config.toml
vocab_size = 4096
norm_place = "pre"
norm_eps = 1e-06
positions = "rope"
qk_norm = false
lr = 0.00376
beta1 = 0.95
schedule = "wsd"
decay_fraction = 1.0
decay_shape = "linear"
seq_len = 256
Each number is 500 + 50 x the weight over the matrix's rms, rounded and kept within 0 to 999. Layers, rows and columns count from 0. Numbers have three digits each.

# layer 2 MLP up, 512x192, rms 0.0554, rows 388-397, columns 0-95
525495553494537475523580412471373556429543521411534492480472453515579478593459479581511485478492428518394462476553373400522501445594509512592526451594540495493403436584541500487484514560461529516540498503484466609492559559530593612537533499495540496457465477516505536575549599562462456427
565512469375642515458434419581504538518510535484547485491461515518588525520518469492531538378509534548395534413439477415479504553592509555577444497472534500461509442539505533529481605484482498469629472505537513573496500539533470486456485521491558531553400493571434499491499487559481523458
504563476475560546456549481517501507406554509478575506457527440530489451469495534484555509470476486493487479512467496530527493508471523510461417439537543543472497424470504476494522457534546518587542533512587511504534570583468564460538463587491492508455491423530447440461360540522495491473
448484502551555598469599494483459460540562516452445480544452502417578554529471536477530495547532480546428467493504503612509525501477528481486422466637453582429501420450573558537556537604486432571443407391448480558495475495582493624445589460529483550485543433431536454559531468526554469534
553488582581438486517431525548493552500413384585536518466546526508494572516506538531551406458564387431518459454584476502492555477529551386522483454425427459530437540444443503471482490485529517496545487549497498515494540527443547467509434501457531510426518477456569497521430440433453511490
462433458510511526493501466487574471561462501479511479575425423415506446373573458535542462463473579507499494450401539528481584546523496494389581613536460437461495581553448527553545532432465540482474540542476568517434470509450442480513407507488499492534361509476538496482515402477524621442
450497469459420525473368459563652530511439534495516577488609476480436519478462577470482581494615479550430586411456436501568559457589584529533546483526602495521488472609539526505484409551542445463520445472349563547544526504459518544534405463479456475466467527471527492527490518496376483459
509479509589486500479464442471514464500534505467445495411487478453442441404517489415406479522503473519537532507521571481447510441474541558514489398508496378554552539478542497548586471542506516483513549529499517573563503535480417492572496537437502497475438533599518478520477480543530432571
406490484561495513552505545470576437412442562463521478463458530500437497582434535558482581512494464576416437554502445536347481506410534443483481432437577456484483449520465533451469488526551481489499517531459577519469466475558416509542513504421476445408517518503476382578575488506458438471
642451479529421643430439419413496487515475414566415539575474479543501438474566499499499412499543516452499621554438498446519465486565579505554516519544497537464487442465528484483535562538539537494488501522585444525450543523511533565534523494533495509525619452489461604454532547535453425547
# layer 2 MLP down (transposed), 512x192, rms 0.0555, rows 388-397, columns 0-95
620547468602585501537526619573481469525523461490472475563532496503539527579488501550570569451511593462498491418528441536499507509456468509534584511548470439479468542520554436493528503533428449473452493522494507551517458552477433499458538532510507428445554571461522503529398556504405550438
478480514557528439473535430488438480486504588480536466545540550435558430370529560480490591569524476535498496557537538511521468498462434486472556535460530555494504583563548462523513473564617526428479438613509598503481415538479485538420499472536499462505508537442555492512465479473534514542
468494463505416499579503517390531447505493481520490493474409461495478540552528482606476510568506495550450486538522468507540490461548492445525576526401473487443470512499442517438483499434521464522517612476487449431549471572538509407414556500524468479627499537528536523545553442527475529509
483515487508462569549536417473497517586529541489538502535488445379442525495505521503474459483512429573510538463566538480462492539474524462559559507546523526483564494485459427482534493603517458622445482486396509595436501571537518563468513553550497530533495536532458481525480509494528498518
422406503495502452546496419502489474416528384596451492496479444476564564430421506476469435502456548446477549450486474548507519482541568491500482488554488486466476484464471535617502443526531457497487527517456510523553530495594484473523529436515528512521540528501477446525521450409419556477
461455542574587517488503507493450506536461437536406461524462536454458459494447508431460551466499476467431519444492457532612466507533441466556564512551428514575521535482606389528493487566496476573482539485502475594503487537507568572583541542558564530520503473488529526571569483426489520491
543460474531510536495468571545539524473531553512521530475422532557448425448455596404433569518590540505437459506491458434510435471523485474420414461512484562477569584580535601469453501502531491533437500534456500459449489558508529495533468527480541464459565534465431417494527494470487510472
522412535522477435398470495514591485563469506517391458418570572462492532495496517548377526574528508435546609492464557510493503439515446543604441517502493488521452466433497502433554368471553572528505558550551562472458428550505477479469490509420411519556482552534440485470557515568474505570
528483565426521473536522509507504451522568526505536391486513506558462556462445458460541506459564485477488552546588559521467491517488512431491495490526538545424515580507474515412549512427534441495433507506410456502472485389592496470498496482533465496443486450520448559552498507511483576496
488510459453453444486484515532459486456522481619497558506414585567495514491440454532548485490494529510444590610504586471486387535487587504414514509451545553548376485570659549577529448485473553462432507470493472523429524531492535555419441592510499537600539554456452557424535539591513464508
# layer 2 MLP gate, 512x192, rms 0.0555, rows 389-397, columns 0-95
495487403568481377473511538449454484436488505547429501562535547467557494499450538500517561589586458547447482607532556567464501513462456466476493560455547494537546628493440430457537477518569476470508495467495497443492546595479522467491507529546480442503437536476469505503516435446502568539
478625427500454414542479451437481485579462508539514492493484567630536410408510461523456536522563497459438537455495518497491474461494479557393550444545533506475431506513450413532449495468503520446524529461487527476638568600538487572429466428506502550551578457585487536531542474497526566591
600571454504544522541534499497535540469514597514461535434472513395496490501465595490521472509545496575511493428456493415506581463423475480546543515508510511528543497551415527493441553587506507581460459511490568541454612546522559473535449529476529441418562527552548412471426446511475440578
585445431511453487482497498427415499532527434482567553490554479520426489418438479555538395546568422512380552504490524487464518424437403496463474551422522422595546581520499464466449561608485517457603488444565498509542476505532577441481448538519443568488494421461451494488509575516543489507
484448488545511470500519417517444457469590461494400447537488429433474431540478417386439482556453492512376516475455468425573503528452552491450576484454442552552609577470497441462488457588468468575535471511486468529406448545467547495485575472487573556518496530589562470520479378455465485585
465552516554510527531510462546587527580370528610519561455556572480486465545501429587543490527524490513490556532474492446565537485530437504420577483508562591435437499444423555492538478467468459428573432473428507551532569529461467536513576457501409435418537531588530449499496529474488663510
488459586476545559493518423507586526575482565422477504528534488560440479424491411545452596467542534533505564422586610461494609400452415529497549419476495468448435438572476573457472544547455489604472584490440555509438536464532473410601570508479397439450422589503458499448407544519418463555
523462566486538469466473562495603519478481583506504448474480454512479546599467526525488543474489557580514464553522406539288498487469494414497465514547600480516490566457506518555486509474545439447435471473418572542488572503479583455486422481506504451432510485536516446501519553517562430503
515488557506518469472537558445589455497493527493537508500483506476544398486438510529450537533492578527479456487509577449511449500528458474561445440545492504422515489489501435447539474533432514476493542531468575554408516522463524512466440496446443574432600518534520537517461462505563520583